{
  "vocab_size": 8192,
  "norm_place": "pre",
  "bias": "all",
  "tie_embeddings": false,
  "optimizer": "adamw",
  "lr": 0.000776,
  "weight_decay": 0.19,
  "decay_fraction": 1.0,
  "decay_shape": "linear",
  "steps": 8613
}
Each number is 128 + 32 x the weight over its row's rms, rounded and kept within 0 to 255. Layers, rows and columns count from 0. Numbers have three digits each. The size before them is the row's rms in percent of the matrix's.

# layer 7 MLP up, 1152x384, rms 0.0405, rows 0-108, columns 128-255
106:186136149165164156070126131105181123147105054163126095070194167084061163156114137135113137072109159115124138089189158134124183119160128115128077119137118215049155100137146099116061137140161152118100097105119128177150145141085107124112112100120181183120213147112138089201123154120122129106188125165122155161125102110138119169133164167085190074176138177152117086151150149084150061102161
106:137158112108166126193170098147074197116133098165157111173146155163168124126168170199154068175113151147106107096119137106097102085124119147167145173135123165099159127099139126158118094106139083091146175134104117066077088128065133095148163170108125119112121073160176169130109114148138128091110127118130091139130124165163126099103158154168141124119124160055073102082114082121102204108138
100:057121119111131127096141129118148160096084103122198150077148138131133200151141207156147112115152144111090152137121115110155165075164125118116126112152090132093174103141112089153134140118191159161139121145130159104166126115159150141121145174166171119161142175101149144197104160137108149145120096117104073173135150127162077123057109158183126075115126098132106105080042101100107121161084
095:154158078112133137100138132107164101117131115113141112109097097154136167149080065150136126116121154226185097147123166147153115129123124096115150155116144114183136118132136136169127093090101083147084163082154105139130128114083076159112055070148153144118144118155141139134165088135183159189101143118135172132112119116122100150074108190171121104093169146146143098135104110138126091165162
105:132157092169143150191139159082078127072138128119131158130166110162147077114127089158138148160069157176171051088122084105139108127144123114164131161121100098140084130131099140101198169051120133144089139160105058094149067094101089147117097122103145182141144153135115144149111096136141135117123142120104165165090141142144127129176185126103111127115167077140133160154132087094156080135145
096:116166100114192172133154153167158147148081122109160190102136086139111133173081144142133152153125121108145130104118079051143207067118100100139117153170096104111110136096174119094081118191103084055125117127096165118104142093124113120119070154141178128171131197135094100128158060117139075113122148118147093129118110103126099119146153100162082147122144067116115085114103125149103174157160
095:111148144096149094138187118068157171076057112163148107139125121190085120163119119087154148102121102139189099102155142151143169128118040191137151146173153111124099150095139118153113123136180139088144136116040072108158161175149075112134106099134162140119172176114133124130069190136161116159177163162105161163147135135230132152101180143147170177107092106149122134088128111066140156140135
110:153095108152168127098180153121086142123107138118118089102115116089132092124090187201174086099141130131175104128129130057115102181085170138167157135131093116101116127086154137108167129106181113108112138114065134141112094119134119107119158143123100096148139106098161136174188151104152129143163154147088119133094133140097102163162144136148079199164142157155140119081117122084110085164169
098:155140143179148113103126092116113180137136132145117104151152123115095153150121117136141142151117155153144096118127123105147186120182140165152107138114112160185148128104161064117139118135154153149110047157136099103120079120131147131071187128119133233121128160080137146107107121136109130105137155148125140084148111094103164158146140124107079102119171120129156077136095110057143147093212
114:149116170152166176088103166145108154112158152186184099111146123117121130185115143106144113072057113137188083072116075133162151117143218120129089121139086166097181169142106123160094106078173123102130086123135107150127141060134132099101190171175163119155160143128155124190104108093154156198095150152133143106097098094102093103185193151091164123137141101089103147161130091117113099156090
099:116137144035208090127127125079104130108166102124132130166067149134153109150132110091152126128095162091196066126088147185120149151144121085123165152091141112119104124167153093162112100172131120086142116120094140177142119096096105122108132104139110097108092168166154110123130130148195055118103128150118164071094128066085202155156139111124138165095129168084065116128143091095102132137088
092:106116118132149112054104126160142166137134164168160110150115128146144092163049098148144119118149108095149103145138154128128136124108118190119123087159113158095173060102060151077116111101191142144067120142122117108142104099131119169084084077137149135119128116191156142116113120167111078177101087212145151076169085129099124118168161123139145111184095146136173109156140153084109108193102
099:142139147163151128112155117173105141155126086149159117149183156168184116125149156186123127145123143077127116157121156128108166146170105158103093141065133158079136125025135073120140119108143144107128123063068054124107128078108155134138147144086161173119170102160128152139105130086089144132106137115149122133138064133108104108153128163094147124130094155137127086143138169115081051091102
092:116151176185090195108155142123055136137133172110110088160103147118081054151114214098163151124136129181181136127139137156082107122166151186145171133114142153109210151178092109068079110150138066138114140063142163142081053109126162199165143117127125097161131149102115132135115197137085110055131132138128152134119096050120092111136169168086093181141071178121132099139134153105131171160153
098:131154133128081162141221086094186114127136176153153115133098145137154089134176132164137175086096161190123132084077106130154151140139137157130116165159140138167120140127151143139084062128129098053171145044120135131118085139107129101100176146148145164141139158087118157124089141116177072146125158122139128095166092153102066122102190111132151172160161124123118143132135085104118141127099
098:141096130164105132164146170167106142112168055122145135115111098181128164155160134126138131150062166115089093111102099091213134119129087163133189110116134060143078117073116150129156146154147098112196154099144083148132135093108116156060130150077114133184120152127100066081129143090108103113106173129100097117109105091126155048096136142152061102157141152090146075101154101117094161161111
095:153135147136124181110166163142047161076118101135134095121128121117044142118117122060159136087100172146095050157144164081170160162120083109166162187101083154130165055175091143094140111151125158082143187114121147125102143165162141189031167148226090124173128136125148137166189166104168130116107162054072118125133115146111184141159139123100091087155101122136154151171119135152099092120080
096:127102194102132130119170086103147160115136160156179066128168120131118116108081101161150154100087142123163107124185208131152145182095119187129076131046139152119121143141180101126114162141122093114075095130130114124130135099132084123166092152161091171160096065115135175103103105094155174083164156142123117129145178184134096093154116116132125086140165116125081130124126134040078112182151
091:151169079165164148079136130159172116100127157126165164161116100176110159141073118105123146131134080153169145100144122174182123160107079143133173131096091104225110104126144146147126063056157099134097075120103153168157131144105041151118102109148153085140101111203144061155141156083138152122053111119147152134155072148081103133171118151134174128163089113194169125135112101140145099155162
096:143157139107171117134168157119139159099104121095094120156123147160132151197109116138149161145108137095062149121109125159126080134067133152074134139103150089127153167092110100119129152172139143116109127115110076159107142122087138073121185138144114170112151130141138161145137109073091116118154201156108088068130156107040125064173197172123156225121066081102150107115151161168121084141094
101:074200128140180128174153140131068090077093147149091125159141178117131150178086176135185122092134128143113177108139117117238134109082169105092119167086138149192180113077093100167152160105129147146135117119096092141099109138116166134122139152115117106113129126105090149153137104081135197141151169103121160196097133137089112120161141167112089149138077119161166170114115140099122142121078
095:119168092112134155111181165127101176077157064098107082121094120057071120151096131160131133125113124170150136116156137126160123128115102117115165110103139139126123172120149106071126055096150118100173145094122078153136075113185069064149161167074149205167100145098143109153133117162082154108086102126121139158115110086121181116141122141058142124117128160113118123100150085116110107164213
093:067129159185060150181119104166108140101183099130159176135028121095128081152104154135168059150116106123127061105136084141175184138167118135171139132127135151148152130072096144138107174180118113139136093118129100130159165088125125146169122141150173125163111137082070145123127139092197151073081059100128116156111068127109157147141121107133118144110150086057141137149190108117054108113121
093:112190098150111097190204106107098120126132123173102113133146126173111068145116113123115186162144166159106165100103147172128116126140075136145148082121149128127091165134164108091181117131108131128137105154135097134116141191131159192155076111050238140083184155174041122141068120157123127105154131171103058196149122079079123106170176136145191141156125161125104133155109096087143132108162
099:136157126132200084136120095113074152100116091086150167136141132170149177145082114054132076151168110139185222100159161119123064200085102134145085132117136107142120122122127141165135141093122104202130121163129143146149113111115090165131151142097111092102115109150145147127133110150149176098123144180134181186134138147190121089138223140167117142109199128070149131071145143130151129166171
101:183170206156121133132113155115065169117137135176119093072104025170104172129093136156109150104139177156119124110152134130117092137150107111132184139102122112093103109119095112124144148087106080140078098102153132131069111126061160173094104141086143078153146131189091140166052172140095098126114203096069166079107161099153153137107136111148082126133070167120110183105103073170130131156179
098:141185175105194084092140084151122172135119133169102096120120151144125149165147142112146133133175118128143165144210163116175066139135152141143058121131114150147084114072096089129151125112129076103119154026114106132122160100115124167089167136150138143125090185144132114133163131134125146132113110061124148117183156172174141099140086146115094164157144123107136120151111119084124069080120
101:128165064142121143135181102157127120098142136108113162163146121069116100147150115134143117071146125122088097159144117106175146117190168124122123111179192114193113078109168146114176104162105167081081170142085097103154069119119122118157064117103110175134155163126129136119105089095108078182114104160107092152152125119107094168201193109077113184127160107062162109161151116104113151156151
093:157127131155198113157146086125172114126117127153191107128164116169087116138130190138122090146056159106152136159104160135165096099148131088160163115109106110138125140111161121165107150125142139144094136080114119117137076093114186108146127173145086149132126161094174128102143119130081088130136110126128131151160114188132122145103151144163130124131054070127083076080063188138113118149148
100:142142141152166166129166138088147103135145052159105141116172073131072155132115100142156144163096164218089138117127117128163144146133166103118139133145135108180113135145164118154085122114151116149197174055122087130112089092060107131110118135120101118148158153104156105124117082118145124136171138085140179171126131102082109052117137107107104101153106103124140153149152151122169141136228
104:158155130117107077122107143113062098131115091149077131060175131149121132157107095142187117116096150144168135213094102152141106098161142127143131131166097127117115127093108112103095125060132105102147175179054166075144129102103112110075141160181151130142123163179137139177152133210121147062118124109117101120056075061126140137161149141158181127100122120117092144139113139125125137120152
098:129192181159169093139131107131174172117135137143133088115193108066162152065134115108134102088117095163111144083127145089160091090140128129115076142129104132131096142156122111107153122091124160100152108090108136167117098118143156093040122141097153127204126101183130129105172130157162143081123107124081156123138117108143101144196103140096145121085153159074173148155116120051144102106112
101:117068118145135099108111103138117132082127127103154126087102138183059134108115141117231141119152125134170144168077128132180124135125147130156161131151113136140120066170109241129161108106156016157151091128103154109166145148120114086136159118159153127120093126156136108119160104096214100130111146127066095144107165104099116096165095197156154123113156089182106134170126163144126123178098
094:085162092128102094109113154087141077179126094105105067131131159084131156186077127113140119103092079143145123113106109113145093176095093108159082173086104140080178089141140116093100124166109145184112089161107146134075163109111137121106111179159179188104189132129197125156135112148160147139167126128118083101101096122137133139152148142153102114124140133141104142153118109107147094132117
105:123142156125168150179133099113064108086126098139131167157170100131113134159143140111120083072150085148095112140182102143182024157131093070084128112146161126106138192137180166148118187144172207139095118090098079177122156109104148158077135142140164146142128146152115172135081187162120159167097170130117109136147119176112117136125157121126117096170111120199178121091056113173128089146045
107:174160144078161141131166140132107166105113122123113138073122132126131125177115135167143174095110112188207146129124118149146125103126196058146082065099138182122137107108078072082136078114138128067171073111099143124145148119100136115135122152117142079140197203116111095193119095154131116116163184127142157158109083090158152088137154166100165179101121101125135091136114098143151199118162
098:133133145149172100112167107131140147143109149117129142118100134144107118174172134156141105088098187140200134191194178157134080133151136092129134112138084166095151089133142118086060146173143149069151129105104124136188082149167167128123104146082114120138175164077163163148102156126121135082084173122061129157090085065158093148091162131111119157138137177132084112034061160132120118141173
097:135132110133108118135155123140128138075160148119141142156143111165170113173168150142169109090132117147165119117066093205130122114095118161070129088138145132160126116135088116115189137119145136116126151120115127109133060097168084116149157140150191176138095139086153159116130116125079070089123162082083088125107148124114105110164122121077142132164096071121144188144134172099158221140157
094:159145155178080105156118114099106174104114125151073118113114164113109119136162039105140117128129145125234128114184113133126139098141166100168114124140093112137137047109205077108151114124174110154091159162117104117087119132124049053110120101172151097145121096077118143178129136139139194138161170083120117096145180164126086153177088077103133128121104135152127139150024131093117169178165
104:137152155194150174116153147135097117157162137101144124084170094093083160128093114107158033148159113156123067113091132159083059112128206170199178109155085178158130139163127126086102168157125162131099121140141117138134133113198183112116167093130145124199152164090097139139141162105131137030134146123130157147106163159118158120128131124112079136174180116107143118100146127133150116103173
096:195203113129147130135138165143089109113125067109099086100115118161146140143128115146150175105126179076196126159135154156149137180086091125142104132106130153116134113141081121110131116149113124085096098104061138161207093116114123186096155138140138116104135161145119125167103119126108164163126212136103088090111087068089099079177131151109095101126142141106125112162162117096139146099131
102:102134075137117110121145060124100100086136157100096113129097142094183151147034133090134094131146152157108084104101219152156134127154091111101168077122087067111191082103088145136134124130152080142141127044111077140118121141122108122091156146118130158157073181152101202134143133136119109125154155094115100140142100088083158171186228099131116167074136148108151144135111110100125134155128
099:129149115087130118118216115132092091120101146206072118133135137119092103137197059152147196110194127168183162169129138163156175142110103129198113183162103123150086164112139141124160110115153162106107172121103114137104177164098161130133095147127192173124109143138132110092086113125110089117176145140080075184142071156105115168126156113099152148098174109119108136176122119096121106153084
097:133127153157150102132142128113096143128118132176133158157078144108160075134155135125133120117098123150155091159158112134201090124101082033161166157109079127113125145145176131135108108075127123133129113164115122129074098145096039165082089095161153141118073128153144080082080129209188084105107089123106088104132119086148186123144117181094097141121067169140151159141134142119099139195060
103:160148098097136177054167140086099142084150150103131125065204151093135122179097138166154163125137150166147108096134116008199112112115154071125148149072109117149107153186156125164119112065184126158152106104130118193093112098184154114065148121115083128127141133143115156086120088103195135125065141108122160105102134146163138097131120151145115202183158140093150145106115100155086136118139
094:131156151158171037152116150109099083156098126129071100160168133136123124156103147138199132124154150096121132174065127184149128144112047153106126161126124151097115062104097127136135091116095071130105080156108137155136167164076181160111135143104153179160088125164177068193123134155135092118146126151114112134177165105109105077130152160182090134122144102136112079118131134143109162099181
099:125128124143135134142161095133130173137165158171168154154151183104145189094107109119111192127115091179171160097092160122107115150123144185127130152139101168160109147106120147102094155064171105118159143097133067116133118101167097148118065151114078106140094088130079140103119171141149169073154091148107128136215131145167172068154119158091146133121140136154160062127107175117124087158137
092:106144164125146160127146171135054114146131137132123103118185168083144125107106095121122099142115149089164153133111092136123141116137148132118136103093095183100124145112194099120087170077086101118120154100091151137121107154111133152129137122079116092198074110048084166145157107125176148111217140159106138117135143143091118107166130113149090171082100178109106183125164136090065152163150
099:192197158113121103153157155145072119112144101140101086126123132103136113116157111102155130114170214169115116141103146152149116142082079106194133081106117157100174136116087155070147188152119134113123144123091120138118161111099160134129175159104125160121109137099091096141130110122083138060050138113128135176129165079135158159176130175139134136098133115100103091114109081104004054142075
093:111120104137150139138147163109120115131194086129178112130119121136113173105150153123140175138102204150134132091142143130094059102126121114107168109135103128063113164124158185137172158074136125142182116130157176082069163134171130212069075096140131103162120101156130141111083140159157120094141131083082124127147100109110108139167121109130149096135190120117123187166155217141098065103141
100:096146151096132141056143116142124127046149164117187152102114099122115108110121095146154181073110106111112140128150177096146132137082107076118168062098093123143122120126152152123190095115170111100105174160105104188199139113165143172099069153191113135201069137147095109163149109134188120099084164153074098123149110098064156091138160106063137088102151075094140165146114128120112103099118
100:143151175091132115170174131120071133109142062103133155138084130152179133159134097172135146139128221178140128170068111078088102138139163124173162142125115101092171107139094065130162127138174076090168116095132097188144121118140178112138119120110101161122167131094109133131075111145096101085043176103091222155094125106129164114136119137092120191167105139103128115108154121139120161128113
091:100116132075183119171143063129176137114135073098146104131120094139128129134096112182150120179136148100115220153137150119104073159088104124128140104109185126106125136117137108127132092105111186160112097173121065115101136123091146119066079101174114157133110203112074132069133160110146153102098160172077152053161137127179176154091178172123140185083103115104127171129058168122135127049115
107:110161146202103146095164083104097152054185085134169114149188127150080145153100098097134110151106077178102136098136150126101167164165095106124166133169127144123132136112115080160150138100150094140132166084123139165128172083099105167073131149132177248133138095131130135127093089110173095147165126162111140110113095149102148122137208179118102116155142126133108119145088123102114106142098
091:139085141161136084149094134084141138123144161176168114132095180133121124200137116085126169120134126143147169095169117162131102102142086150121161084058080129064132121130162096139136122133178144128122093100110108196159170112103094119048167112098165125131113106101138134148109129177213161131141104120110080035140133081153171124117096174127104124146191123159129112150111117116142155131107
101:126192143124198138145202144156111137157123059147120110129155092089067124145124047202112107115147159162153095066177140117122119099157146116122154187112120139160153160152131101193095139078155162155121190110123093144112121109191085109075119070152087120097164168087088130120090067071167091157152152055141170184128139125172150115124156129128102156121099202143114160100092122094153133148143
097:116161123051140117148097071157074077128109105115121069150119143158079090147199145182164127132085148107116135166117147145129164143191125095175140135155158157138130139058126174142185168119094182063120144122100123118183127124156122107144188145127134150186157130141145082141112051062098068165151131163100136128117111101115142092109137135093097100145121093114111067127128124134105105179092
100:114190157134162085113164151109038090120144136170151103079114100143108175150109162198157141121122109182094109106069110190126113127161087161076126078095098125122165136128063150137123108142138143102071157188142167137079126125086094067108117117124169153153102128184080111174096166168135160094132147111119129081076154142107117136144159080132121132111170086148156143169173103142136106111081
101:127133102154114134106156080126177114097118110138125083095116135132136138162138080141141144143134170137107111135116126119194125093179124138102119150086085112150141144093112088064112153078124073127121167026119089115189160065131129145093121151139132146157115172185127135178159118129220089173135132128115158130158099106092114100148116110145114138152151106156147113107135099138124107169103
101:102127116132188095093145133114165124100116098110110133138130132145141184172101144120134099095123141165159147095150087144125109105088161171179060107133092115168171135115051134138144139102173098094120078112130162132159057126056085129087146142128159133149162109172154121135150156145145112075150120096119167151072111097115123146135146116112096136187178100092109151071070119140144108162131
095:128198164137114148122151177134139098108128119193072143177125082075095087141154081160119171128153119176120057106116055123115136088144117116138176129077095128096100118119177174128093116152087124130103120068106117166127116103083122091128130186142123186103140192095142144095098128112111125090120192155118080195105091086162133118126173145123137126091122121085084103094077089119116146106122
097:142144111097141129103115151115135090060089139113089127195107086101110094119072136091166150088174123153121148147153106148162136088105115088119185173126126139210108137106174106109151125093111138153136121110071123155141096120159138142149068105122123103120135166089159105125110063149162188122082137086088142157155152076102158051139143134143105126122088123069113131124102165156127094119143
103:148136149165121128152146115182108122064135116175133100133056067138079199158189146135150042138090173129101110140125132115184048095139175097112060160115131147165101159099118098118077224167118125150118215064109120127043160103133150129120186153177174151135120166143137147133111076118140140132054160163101117132163111162136101133102139112153108125133132167104138098095082126183077123129149
101:069131164128128117143158149174060139136108137131138104087067139183119103119164144105170124063142115169154102115089140165116135173101092148181148141066120178096136166101106096079086150125110111100084157112077109138123117150127097104110168128114151165103107042145148128184134174110077131196146217113126141094208140103092123110148145044129159163139107089101114155113140111142134087184100
092:109148117177121143100129139123165169157105064127188185128173146180095110189028107152134154147134116077158148125133126089135144131178198135101110117123104119133151129074120145133128091172147113161148113149127164129142143102128173119064146119149107103132134072120116145156120143227156094114071095115148137124136130123144110129148184166145178119131104129151157154136118155164077126101122
098:158133110103174126125120165196066156140164134173135048116122125132101097094162135124170079128124155119123087095141112154102120072134139072125091111100158173120106100091128106113133062107157144157167154168131092163168128127074117107143129193149148088155097135103135084152098176116190138145130126085103148144174108087151083116142146152109128100122184133119135048143171158062124157169160
094:171091072075116189071143164061184105151132119093124096152133146194055127156121121171196163108112134109112106127077090109139139106086148136116116125072158188111089180077124137147098069116135160106119117192128118130109117165090163180188156062152118100176145110191130173113137125164137173108126111161081141117105154132135113208141091150067157104175071145096144116110148150106108142149119
102:090115152110058154184173154116085120146189127079157110131089143094108135119089181092177084131146097142112138217085147175132100118133109138131128143103079149100127158155157139072133121122155119143118120150149143103113123148160155184163130153170123127209139143167143120106154164142169211145067143161083133152164120151075121140199149113134129106140171112101081115147155094088059129212125
103:134132164203140095065118120135124166107113150166134111101204180132139187112146152164168166107107100203080142130168110102187163182138170094144140077130147081136110156111199120092144152108071155092127111087072058124180139147154153185089095145149132149148124113101147162193128093087088200132081115094068140170129092096117132112155100178074146093157151104085216135161136066130130126137138
097:171122108162148116118125083160125142089082090143140134054141090203075159151168190150143104078100174116195124125150078130114172145150116100116101127082107140125148143142097090159132127096175133134146117119115171133112104153110086157155107115104172122132073149133112098178136063177123082178088075139130092094112140095166129159165119099103094101204108140131099091063124121113069094183119
099:108086079176127065169158124137149083137112147107121083094195135147157146127131170080141094174093122091144138175146150126106097125148154114198123132156096125103158119126115149113053154151154085093084107104122067096182138085120134101159178127087136206147142069141129108188081170131131107184144142100113101145095077113082125064189125187165113049130160071121167087110106109112166183118157
100:135197099125086136103154135175133185146157148115198128134134137125130116174104100192185123152111156150074091085111054183142186175150179104141156155139136105176132039129085097109106092151106159178107114090092060093134143057136079140144112150115118148144101117096104127171120150130158187131126095150111148086126070126075095113116106151095139160160120170099162168156150090101171177183173
096:080124115118110068146190115116106119105113170141080105081190141151175072085129118173095136155175129151125152112097141060106164113125092135162115126091083101064143150172126135139150090081187119118123176106119046161123114140118092089150107073075149166108126191135194123124090154119123130104121165056115047070147148068122128095149164182153078142108125087121182129165042134129151096119145
103:135146119119062152117155125179109138148133104138129080118135126175084137172094120142185132131100143131117098118077122140133076161104111162075225144164173140135114111092145230162105170181144150076158084128066174056134142096072120104127185139176097099100133108112114115171122131189129139129134104072085119101159072096093150111189099125123117100137109111157158103140182158096172107110108
099:142115134176152120112166123119099162119157112141134153137054133109174132070107133142190105113100181152083140133131138158199115107158117107060153127111150130156143099092085151164163114150126120139117106118070109123096109078074101153090122131063115111175119137136085139142141081154188129149088154115085097160117089138158140135119114124086187148149136142113155171103131176140095118176062
099:137096062084085167113114163188116125062167138128155164180085115135125158164151134134158118153155114149080108125155082147164084052140117107130128119188114096155096174142142100143102173113133113135122137117104149127117116174103148150090122101105134109115139122108102115121155132135132154091080153159141098169108136115131154114169163160136140159100157112091095105138061114122108129227124
095:142104110174119162091081099131083192163140148096139174095134151149078163124117187134183197094130121124083145122120127124184070166155163128137143111149098151127140166085152142105137098066151107099171198130128129162165106103165154164102193129140166150174141131138107103188117175153117109152130154101126176127119094093072103056160143029144141138143119077134161089087142113154104143118107
096:136120151088132139100093128120124126135121128170120089102198085079120156137122151163171125104116148160099114114091103095154115206090102090205177138135075123129113145099128119124122118092161085171105149151108088135146162149127128186056125142169145135230111114116148134158175110149114093154144210101060143210082148144148103032159174160117167120156152112091123116111110141183124182128146
099:117127179211172172107139142093119101172145116117100096147091129114140126156116104125193162195121144158188134168134157100140191089134108144070137120098071144140117076144163088116127133119155077133171186136149141137130109096159131129102144118090134159154160144100066096077131103137152111200126170079134100142162146100135165098170101142163164164121152093118069042140143174057093100148158
101:112160125179134193085129080144164129077130091144146116114097103133134101077140185108180152130105084113095091169146199114178087125145110121125130053132106133143184087128150162108122143117134112125119140136116115146091087150151109161172077122147181188195124186100096155106125105118157144111049111101118204113151117119108080095138099075124103161151120124104154129165131094158148104122241
096:117125174077146134064121105142111151127127090113125089122096118196076131135169106163162127108102185178168180198122114188157068141170143117096137122107162138122131128120121123069103122175109120111142137167121111150077129123113149096161152100128184136147148124108085142143116178144109153103128128088080140143190159175152087059153137098067114140162131145135108142128109175147154163176135
101:234163136140124158070188215158117134148163104188106086174098171091158102136105115143119180130116225185138135140110127056159157126127138174111148063116066184101149102100155159131112048089123160113148160090088138120172087104123119131107183132121133166127124132164127112174090132111082089093101134097066139086100142121116115101180160108121180124116063079132095052139119062186117146125165
100:124144107123130148150130092131140107165103126116111194102121116134133100116094133155148095124116160173144135083104113070156069131158108099128110112134131161178171120140120128137128102139096132075088173094068115173174078138116070078118138143103139114150110139074154104096125168157129185122114088093060174229124150034153105100156136135137167093071120135149132094131168081048103151124120
098:132125134123116114094164132132112104154126092133145099141118151130128091109175127112164180096125138195119145118103117118145142108176177067150117111094133176078066171089137140091085115106102082141146111169112092137094133100171091153141130221178101186171130155132154117177160073126114155141102160149143186087198145151146174084154158167115080057117107150121106088131177150175130089120081
101:127082122120176154127145122087141120115149097159133149164115127101129150151154090156169135122095141133186155164109131160103135119101142163146073115144140176135108095108180168197069119119103107106111100153119118082102137132102123110099112089115157135135116104157127085136117165123141097149180121179096193119170155131092075135098138195120128092139093115137074104104150104127123210082139
096:122116160160130098205160094106123134163129142129111215153107193173101086112167102162173129139098136157136106130106077139134146106147163070137139127142204111128097154107090111161113128117156117114100128154137127101078117067122118127156113084085126151106105166145082187131148172127136109149109167113115124057139127127134159073140178074143146125115155121124157143109128141115145116147164
103:087158095109135150090148122167115111141111108145148137152084132165166032166173097154151139056104157140171132144145107102111186170125133135098111125170103161099157106125101112116116150114144142083124107090088100146168121122100049109073138132085125148125095164122140106159100089108160138099184198080124050066129144059084129115082119198072069130105144146183169087118087111153085107113140
102:165136134133223063120115098132033166113153152132130139074185103206190137089141139096129168150083112100117144089151147111176192128142099107135078110114120181098091176125131120122147096109144091137146156069154162129087160147130072126101179134090152127131122103101119170092095112138187129104125139122114137086118182119190111152141103104132127139145132131131122111126140109113084118195094
099:120158173120102179141175137117145129109156132090099156147127143178132087139128106110163114132121110067134130152174107081150154129086156148141110100085136176138160152132141117134137165125111096113083108128154146144077135188125174100159117115096165198141116126097112173109097154122152083106077116138105152098112093156149130148138179099145149157122155123082159111208147113106053128108129
098:050096161114119143196093163158095136099105148112134145068110163093165154145145104125140108123125153166157122107175068156206144119113126106120144149154083106146094129115111140100125143100197129167070212122104119110114118145160176134088197119200125162172061094122116129141143147047135105139185145137070130135057133135101130054131161138063060133106153054081159157130089068139128129102162
099:090100156079135069107112120151104112126206104065171128153071141155109102164114132078177104152057078092173124140147119157166152093152154132147107159157124145167077136161072150138147119037131084151143132116150151130123128106113112097020165083144141172173106185154134150108117146104188105166181084164077186140143177129137153082128107137166096144082122086152114136127130114106074136108116
108:167179124177158161119220147123115100113154096158164115110188135069139132170119140086146137099111157067081160104094147104122117132138099086129096148121133106117132144086116086144147086139122131101105110058097156116148067088050129116146145111120127164092205171157172133152119110132149142092108107072115090173156113124111168096195174127080146082123077131154105120096054102126130117136098
095:095182167085087117114149115089103130052141101119152162132087096170170136171094103138123122173126156124187140151134125106145213110096140150062111124112099117097118150149151108153042083105158118092090137164125179106111116113132124154159156121131159126163071131137132156107111071146121116116114091102142118105196127157120132101113170133131093222180106157090106111102077124101102106180147
096:156135130121077122078120154170158144131107141111105099115128155128120139106131120190152117146053110182135153127099096065113075090126163104161117152123097153101108164139173143140112148137154086151115094120133075147105074107165117137096163162140125113159189145100174148105160147067118106116158102140126173139094119100139144116109166120119069080142097129132162112119057076110098100152126
093:127117124108169097159175095144134096133159137089136073130066122128153123133113082080145088165104140163151063102146172146143105146127134124188108141118139136149095081162098116050138114146082096163130130093155141158158121068160113120021143152106146159066130092123100143156116167139151198108133154134119169103120130156187144096138145124091082155188124093078142134130097106157070098157073
104:051081138139134138073107158176128151196126196115111139134185084166097131167134150092152115158076037194130095181185130136112106134137190150168159176086110167186144106146102110112166143109076082111111080132128110149152093069122170140074110127116169184148070091161161158159134123151127156137144156160076153159123101102113154138121156132140109129131187125108119138101118191147089108156071
103:107102167165072120183106163151107138123145149114184173136135125131144084103088153152198122155097149155117144173171171131123199124125117142122160149141129117138134217094100131066116146121119086088136163138140083076110070111129084143099100142092134113232070088120202172144109184154139107125092113155099133087171142116159162108104154091117086142132153076117149104098166105066053145173124
100:120170160125130127186152096136170134121140135109126130108149082160049155139099086118142143099167105157129128153173155148098065126152084153142148216134127122125169052129163154077036140132193182127124111110117149143149190111173092202099102152156201110104142113145112133152123138183168151112182165117127149141180132162127108127130178137144085064124147071154081119162131126123155080162088
097:079116172102116173151102146167144107129176199185102141099138096135161086149118086100141081117120128165150142148138063151136089131147091076125088167151127154166080143039113174094108168126132066133091144133099119106089115100112144119104129163153130130177156115160109106138101149096111181109144122111080164134148136179151135125129124157187045131157093107147164195088127123139118150118098
098:101154148102138166122122158165081119086099090120143138171088131129153144176079109176135148119020193111122107182112124147137144165072123134172091127130088133136160118159200135136126170089144132176046083165145099102160102137132177149105165131205137189114168132123143171147155135123126139174068148107130164151165170130117095140173098123127114117107100033079156147090083110125051155086100
125:165170147153164099116119138071104195071086066207106100153082125126125144157103146168126160083150153159159096115092137164176089162134115091111091163070134132124158098089171157161141155128087147072175114091100121140106082119059112121138113154137129163091144148170135098097029130144154120156099169089100129141158157149062122129155117151131147130150089185112117098189115105136128107116152
101:077179133129113096077127157109138121152108135196080140144131116199139123165153160175132105134138101186209126126092110151123150153123099123139110187098061145103118103127092077112069166086149069129124111130140151105101133140054070128151147056144171142118182130191180119129164116146163108121164070100101184155126085092132095155118144105115112188076138100185155080117112156089110153132141
098:122169126108135126095117145129133152127208108145097140113118138146116102094098124117176142170150221138149098118094158157163184155134111145153085177132137117164078154100098138105158117110146068122137111098114056126134116079120140149096129156023163210169174176135118149135104116104158134158103105127082156108071147111079155101134149179117034071067129146157145097154208088099134135116134
098:125118147106100091146151147132132147101141096129132140132101149127137137132153110120158147111127186151143123144196145144168152187112104199100112125091138126140089089095127124111056133127156098128129113095124147077158092097144117136098119173090171202157132170130098153147113141111133192121168125052123127125169119132064142143109115164089120186129116161094116144102152133069116048140083
101:146123110128118160152176097126060170150137145106143168169166118148165047099071070098162056105085139142166061093132100135130177101090138078180118114111134176137133145151195147152134120160169183116097168129148085101162095120147124135163101136154114101107140135112089120160128092099135128104156136145132108101164196118131137120168188173132122139065150099138148136154094188102104107131105
100:112142133120092125144222165114151142091123173119074128130104140131120123102158085149143153167104115175086090085143111159150150137129131081109181163154157171145100078142152105154079165092118113117159138100129105173103128098064126155085111076121098156112176161128104077147129072157166147120139135072151141073142122075138117115105141188053067172144050150155220159126050097107135064092151
102:174128093140204145126144140148113155103123125179162103103162119114130133122142196122134121150124104161098095099134120074197149132124170095181151147105142183134108100114156142089134146117123112085121108105094144130134115087102118123062158109097136132132150093181183110156133072113077160170074157119095155169149134108195143036159138190117120081151103131058099132112130108159123104168156
101:159140116117141164097126126088114107103202177171150121152103103132172080193076149119125134138122122089085114128074063136094141115206134092158132116138069170113140075132119149175104117084136153093189077120095128088175094110071123159129170056116149175137081137119112136176101130064153123133143110116142165134139124122061180140186132136092127160119081130130139164116130193147084110126142
099:185141195062147121095120114161186201120130063197201143151190169178129171140081144164145136110090185149168163069140067170125135150063129111107114096118125098110138185116078143169116104123126157103125107126119132111142059133091055137127079131145117115098101111122133138112142171116169171148144095213150153084166094163122137189111117175116133162128167163151096075150091097143120051176143